Part of a small language model's weights.
Size: 12 layers, width 96, 3 heads of 32, vocabulary 8192.
Architecture: LayerNorm before each block, learned positions, biases, tied embeddings.
Training: a variant of Muon for these matrices, 150M tokens, 4590 steps.
Each number is 500 + 25 x the weight over its row's rms, rounded and kept within 0 to 999. Layers, rows and columns count from 0. Numbers have three digits each. The size before them is the row's rms in percent of the matrix's.

# q: layer 2 attention query, 96x96, rms 0.136, rows 0-31, columns 0-95
# k: layer 2 attention key, 96x96, rms 0.127, rows 0-31, columns 0-95
q0 135:430498523478496501510510485508509516529496539488487533467514508487470528489514497498439504494517479490524522478509543507517491527473502472509489499488522444515459511492490473491498498425498565475516525506517491483532514517531479492509489494507503496551462464548491505508495476556503527481
k0 098:457519498522507510538479522503490518513511509494480493506557457516516525492490486488437506511551491500497489479507578483528505521462476496510497508511510479483531457498520507500512511413509521474564468475509471484512521498483506473498495495473479460514470495506487534510515524493520491471
q1 120:536505467494510481524487483475504490521468538505495484473505546519478461490476458481545497483503484516468472530494463481483514493559488520478465501520514537516522511481486507504510502571501462520503533508453508513468485537516517500486527514520512562464527508476491486529492521470477455504
k1 084:530532476488500493545487499490497467509528511501531513493484487469501497446511496516562492482486464511462501487476483519449476495518506511488496521484489507481504514480484496495484496566524468467470542546467503512478521531500502495523515506529497512462507473452544518491491458482494517579
q2 111:553450482480514530460498514477503500498494453485491471504515508524526481481482501507540497500485526528489500505521450500461505497528490556499497502502515563489538497505499492516504495577505453528482547508487481505486501489509521476477501526506498537430500496446501515508490522467487497513
k2 091:506510459482513468534538462462511454510511496456511520501508513483513496510507478486540516509487507505494493510513464526473505487521501530467515506478501515538484516520478492523508494551523456511469529555475525548475518510512490531476524486465506521469525505466520506488560469471464518556
q3 110:550470471473534511483463504505514464481515440511509477519481485490547485499502498488541491535471531500466536463497479495482511531521495524490520508484522536490528491549527463503495489525503462523485508505485476494503543482488533511506532503505476526423521510439518520490471513485504521505
k3 081:520518493488523476476500476484480483511509457461495510491501538532530495490476495516549494541485509499480463532449480522462506465508494497494515498473475556518517516520453487512522516564512472494452572522484516488478506508529489542468526505501491514464523481472492511487536477494515524506
q4 111:541492475502550502455505495503500503511508467500478507513492478473510472535507473462552506525487521514471497488524451495474527499541477548493535504468513542472514487549515454511497503558511459509493538528494494505497508507488487526479521488468498521443531536459491506481482518470514513515
k4 100:528520501466507508508493463482469472508479499475538511504498509516524483499491459483546504502494504526482495546519489513467517478485483525492483497510499532503487486487464501507476496586495453508482598519473494515476498503496516518485512497477563489491514475449516521472485487488482502545
q5 101:480503477510489503499521492515504512474507522496497502519487488488527548480466519528466479479503505469488519484515526504536495514450527481540543525514464451484521474500533529500489485445496547528501463459533540485495481455516471477475498501503489441541482511548475506489489522544494504476
k5 089:460499519517493522465489519531546505467494487505514493475541473500474540517512514530444521486506490492519510510488505495498495487522488494515481492508494454484490506488497462520500519429482524487556425476504473502498490501478478481506443547487495474511487546529492524494543543518519499477
q6 103:539505481501558516493519493493502450460495475494505481521506486486535455510460499459562499502484496486481535466521480497492524515521487528517495518460494539479482492532509501521494514549482482455457552528491491512525515505502518518496533492483483549459513531457517530491469496481496492530
k6 088:532523518482524508509519477487466472529478490465482497504511502502495496493500486489544534527501509532530461514475485542480503507507470517496490496451503510463494491549465527498511520558530442495475553541476516448523528471508490496523526470483520509480514465467524491508513462478487484544
q7 093:568455479556482493462503507494480502475523490530514499489457472500511464498510511496551513497472549514470496529526472500463513504499531515503548498503494505465542514517535554498473511518489484517488478513481534526493492481467524509472520492489496457496505515481529549466473513473490485537
k7 071:499531472457510460512498495479490453495460459524569534522528546493485498520484494456565507508519479501523528467492472528487483516498503508505504539455468509503489506514527468544502506542474513459509533543488499492478491498471506498482514477469511552494502487507512467505488471518495497492
q8 095:439493540493464504512499485472513508517536518503525531490498514502492524515524502532471505494512492497506509464456547475510502502463523447482470507528513469502488515493502526503483499428488560433525448500498470498520461513481506485529480493491495453533486516543480520511525496510490494486
k8 079:477515498507490511516523532524484546488511517508499508486505476557498519495497533496456492506512477517526504462507541473530494516493514477476486465516506472491510441469518540457486498431478536459527465472499485519532502506506500501534499487519476463532440479537487513525520505536490483470
q9 108:514487475490548506482508492527457494510497509511471496459531502472531447519485477458547526492488525505498466518514437508480497502547492545489508495465515520506483527502506480494504534562485471475502559529491540515495528532504494528474490511482506528448529526497495503491495486463523481503
k9 090:504485493493499473474494482458502496493497517457483520530518478489519469474483480475551502476487485547496472448530490502470508513499477508485511517517491504499502501542496529488503520561528471480464548560517517519514496536499508497488528536418552489486542501483510505497473479491491506530
q10 090:445507512486527468525481490512530543484490487527512513484499496522493510535496482473486490508501477511497503496519543532546478459471522467508495495490496449477488515483528499475486524421503520471523463456519475514507504523481495538498484537494465498555477530540482506515535464533519480499
k10 077:523512522510484492499468531531542524500481513484464499483493487512460539518509536503448505520470482464508521495465524483522537509479483518490506455508505466485496469507512533484502456459480573491531466502496510517526506493504489449522457507510513467544490482492460517477543512543490517503
q11 110:515536474475526506506506497486516465497473504494467483509527483495499473495505479461551505500514505501469465519530462497511481477535481538497486491480484551515487530457498504514504510557512452540496560518473495521473519508497549500524498484488510553434523505469469481502499514459478501521
k11 106:538498502506504497512477484506515472495479485493504536508493490480477467506522515505553512516478535497484469520537456542490468492514499532469492494464487525529516498525495486493523499575536430528465553509502502522473520494486467489500495515470515529475524498430503495503506475471500502545
q12 091:553506469506473517493543505487468498493492527527501497487445532510506515478505507507515515514512522501452482534499481505478468461532523520440489509512516548513531511470480532530494484545492489516486499483471476502491535518433496469491526493497536508464512525490504481541535548470482476486
k12 076:489499447498520542500450464501502474501488497483484499496448500478484485451479521497534530462500506502457504486479471504523476546517484519520495495504507541493490545468515539548513533556479493482477526550505535507499508522521509507510515515498463547469520505503455506527523490490459496510
q13 106:445503519512492501533500502489486519520524496482509531522499521508486525510496513530464500487504510530536517480468538491526504485476516471492439496516500480510485510463511492482483493455484557456513463490490522494497466478462519475513460483528473481603488528513496522508533477510517521483
k13 094:438513536522466477525534523528503516460481532517505474473475503516468523502510519496481493500505485482519514492485534470508541524521496481488500480497495456492472519484531503497482491433503530492528465475528480477520499501495509506561487482527499520542444503546526514471546476502498516459
q14 113:483494487506490510509487491504511527473515509484515523529459499502516527518488511510454469492512491514511540511466520470514482487451535458523515522477467460475513500520504502491486525438502530504536446474525473514486465505466491511503520501513491433573456520526518497502515505553507513483
k14 103:486519559513457506485514519495523513483475488530527450464504526525470546538508528516458486501528506472532511486487544459522520489494515479528494482507529461499492499467512522518479462453494556495505461453508493495493456491496492484497491501537477493534471524512494492492502517531500553475
q15 105:507484498505502497462489509495512518494492495506511521490493488530511525516510538520453482478488497525526543464472516472503511521464526486515497535539499453458530496535515507506470484437481530484514429494507470495510491484475508483504511506486474420546473544515532531534498493522484499481
k15 093:461539514499487479492527511514471510512520474508497493491502531560515529498517518505432479522533473503530477495484563466521523506484505470502469486536496447496484481463535508507513486456459526490491487480478486514509450494507499515486522492530503465530473501529486527501539525548517468488
q16 111:503518497488525499526471488510492492505494475505493491489489499474498457527534460460549529518507539505503481501514460494470499516528495551538505491486514539504488502531503473531464470561515466501480531514473498523436524491519489479498487493473525568434522523467508489510514500493520523507
k16 102:561470490478517532529488484496465483503544489474491512498490509498538454478480478496542506499481489530497496491504456523479496486514506490499498512520453536512528489480456473462500476577492467506463552512479514517489534545488536524500531513502506539489533494481478488518498482462509508527
q17 077:551482504497531545503479524492543502518513441492512496507489472512520461518516478477509501520456533531479503497523460504465507478503508490515502470512494509526517507471454430485503475538522450501469519520541512503500528484513485509514474492527487484448525503464474509520493475482523556513
k17 080:490497480511507526518517475459499503466461485509484515469482500500501494486495519479539515516490488494467451538521436484472517474477499516493536503495505511517502547508532481513528477566494455501485560514529494514458508514501501490479524467505537567469508517482525520480527504509505511553
q18 130:452484511513477480504528489477513522513494520518500517496490500529521553476500523540463504496492478543540518480487540494491504492464513478491483530533478456471502503488490508490474509450494547468502482507486473507538450518502486474492474512520514470593469486521524531481508480541501508508
k18 126:464503527512475476507508555518508510500478520509528479521516524545485517526510509482450503482521447493516524493504554473533501504484509486493483484520526471484472486492510508489484477433475556483574461491510514488525471500476491513510499465495517461545468478532497521508488504536482488480
q19 125:518515508510534526507501503513511461473514480539482479479486493449514463517481499482546507517519550446490470502560465523470506498538506529507531483492503543501516500482491493507505493562507465488462528502495497478486554504498486487497529485503488555436518510462486499474503514468519509498
k19 109:529492451515523495538488450508518502509518521471486527486475486461495463460469496484549523488472496531493513487538445511455498521531480532473501492518487549504513549514480470507521490559511454492500535528503512491482519522508511515499510512483490542461535498456526501483510488477498505528
q20 116:527507472473548472513462504474518493528514472504491511540512522527492449525470489464532499477509529522495525504519447470470495509513514538490471477451495546507490519486499475499497491565483447502516529550505484513460509528477500515508524501518511525470485532443502504477511477480514494507
k20 096:528518461489539495513517491446487469518492503502526528507455495497467482493509469477558489488497532502478503493496464562473516521522498521521509526472517474486512480505494480509477513558515490496460549538483517505514480466492516507486552467493489550485489478508497457488484462502497520555
q21 113:459470516487467504499480477485522531513522509463516536492533502527491503506510472525454504495477456514513508517470502476541519497478482445496508507489488436529500500485483514475507515451529540512525482494537515492501457485545480505469462514502497468552496479545490491509493482532526557497
k21 101:474485538522451512484505532501512535505475522525533491492517504477517536516527496495462490497530473462546519503512541455525541504468523473511504510515494459527477476469518509503488451439487535514529449480516480517489481492496485500479460513497536477522450493530499506486470522532497500484
q22 103:500492512498477511458526522528458532508481557522512504500486508498486518521515485512463503491491505489508499504464487470499485513483529479529507507543468458493482516474491529513486510490457522486518449480492496520489477517478460486461492513525480427586480529543470488492492500526527467485
k22 098:456526564508481509508515523512525515480500529501513466483513482517501517497516520508470514487486443519531497467547514485525504494504480492516455516517494464502462504479528498520479496431483538517526459493499526504504453497471497489504487487529503475566510527543511483530506539537495495461
q23 120:530520475500556508533490479495510475507526432482495503509517489498492453514476504471554492523491506496468518497509483511502526486522484497497516503461498528494491495519543467508509497543523466487471520523531481465499535484502473514524515468495484543417517505470477495464501491473552535506
k23 093:512500474478529525485512511484500515518495494493518522462457484476478492459486463494573471515488590508467508544478443518480489536519514508511486514472492535515511521515472501536497478569510464503489540524462507505495525476502483517488494497486493527473511500473492491486527500490504483528
q24 124:497497499528501518483528513501476502502468500504519498491470487499521563494491540521475478486509520497474484519497542517498519508472527486507533492510487487481504458510526537489479479421516529514525447479515509511523486457501535478489505464475494412535494506524509536463474507505466467503
k24 101:453489512485516477491508502503512505503483512505508453505543508507508556531511497521450466484497494487527537488495536488502514492476453474554508510516497474488494483529478508546482540429479499509505486459517494498491454511486496484484503541521483471530442509537496528476487518528487483451
q25 107:555503486523537511501466522512500467496466512512489492506503443460529454508481473464530518477497540461475489493522471502514471536505497525507541495503535533498521519530496510507510510553506466507473539511510521512480565488521509493495523480472481531431519506490527499495472519488478521500
k25 099:493508466492506502521492443472484463512517477471478504504508486507521476455503454494516500501502501515483456524513471528479510476537464524503523494492483515487551482505516494502514496538502457484463554525497489492472516503487513512513514525489492556449553488466529506531503480450538458534
q26 101:437523524501481494472501533490515514505501503501527518525478494497515528488502509546443500491510487498535537509483535522536507485445515443502497479517500477538459502502484523493486505416479542475517472491508461488527479504490473496505485531535505471556474495536491508481491495518512523512
k26 089:474500535521474515500555519497495484500505480528499483508475481519502530500516536530454481482513508480510532463486536481519481488517515497522487482492503478475501453491536490510459482432503545510543412473504507489505511514503511475516458464512484477531487533545504502488517501536508507470
q27 096:571473480453499513527454472489499502536505453481496498537497538501499447526497493480540489529476516505488520502486465453487471509539526493494483505453487523497481531501509478523520525578522475482494483518506500530477498496484493476526493519535489526454493518469478494522520502509528500496
k27 077:524489477514463504510507472457503474470468545491530512498483510480481457520502491486570514499506471521478490532505462534492492541452498516486474497483526543483529527490500535500506504537473459512471537549492523493496499467507460550501495471524501512509495486482490459493507455477474519529
q28 095:555484461507513502508502496487478486487481485495480469488489509536514498499509518510561506503502551534472472511461480488468506510560491531478493498524522544476554511485517504522520493570509468521513522512465495534502512480488520528502506475478472481472535505449514507494496504452467458505
k28 076:519501466498494473518458490504509471463503506527512539485498494482488497503492455480557496466491482516493518528505448462500507510524520491466490529509482525493497554512466474514485499551493447490487572534477536506471512518465499479468516499472507535466528533468526486519523479487509525490
q29 102:519484490469531505520483489482499495508494505502474474519532513513521450507493477474549498475486479494519507490465460487503492478540470520470460531475522518490522533497517489503530547542511445494480513520502479505487516546444491537522513515516466565459521511471496488535514493461532477496
k29 085:532515502487494467501517482481516502476505516471495511525502512503488487474476510495549484519455505511461465506533486519479494497508502510440499488491487533530520541532497532495516459551521478502481543550479511527515504480536495509487521526462528517485522468412509504527493493507459520542
q30 087:511510508497495500520464516445493447494506472542480483505495500498487463499520486469530557517493513510512476506491475494466495505557491519523490487474510544508516492509497511531522502528547459523484510488465495496451544543506514463524501472476480544466555526462510494495518528516533524521
k30 087:538468486480504526505495461532462478491550507526521525523471506460499460504452518514517515496479459478463490518500461505492498513516482491501512513508480545500523545462488463466510494588471485497480534517498503518509522542479550511499520523512471539486503512508499462510482510476506511513
q31 110:560474492511502519536484485485486478508511466505496497503504529500505451527478497463560497506487515492500502517518447485482494484558501534497478500447506544496485504488506490489503510593520459519499507507508506499454512477486507479515500489497513542446538508462497479511517518480539507523
k31 088:521486466490507485507485488494496500475499508489526507531461494479484455491515489481576506535500529512489490520483468543512482503483497507471518502486515517488502535530479519489540506576547447501435521537490507502502500482528489545498516507514509531499488516466504482462490472468478525549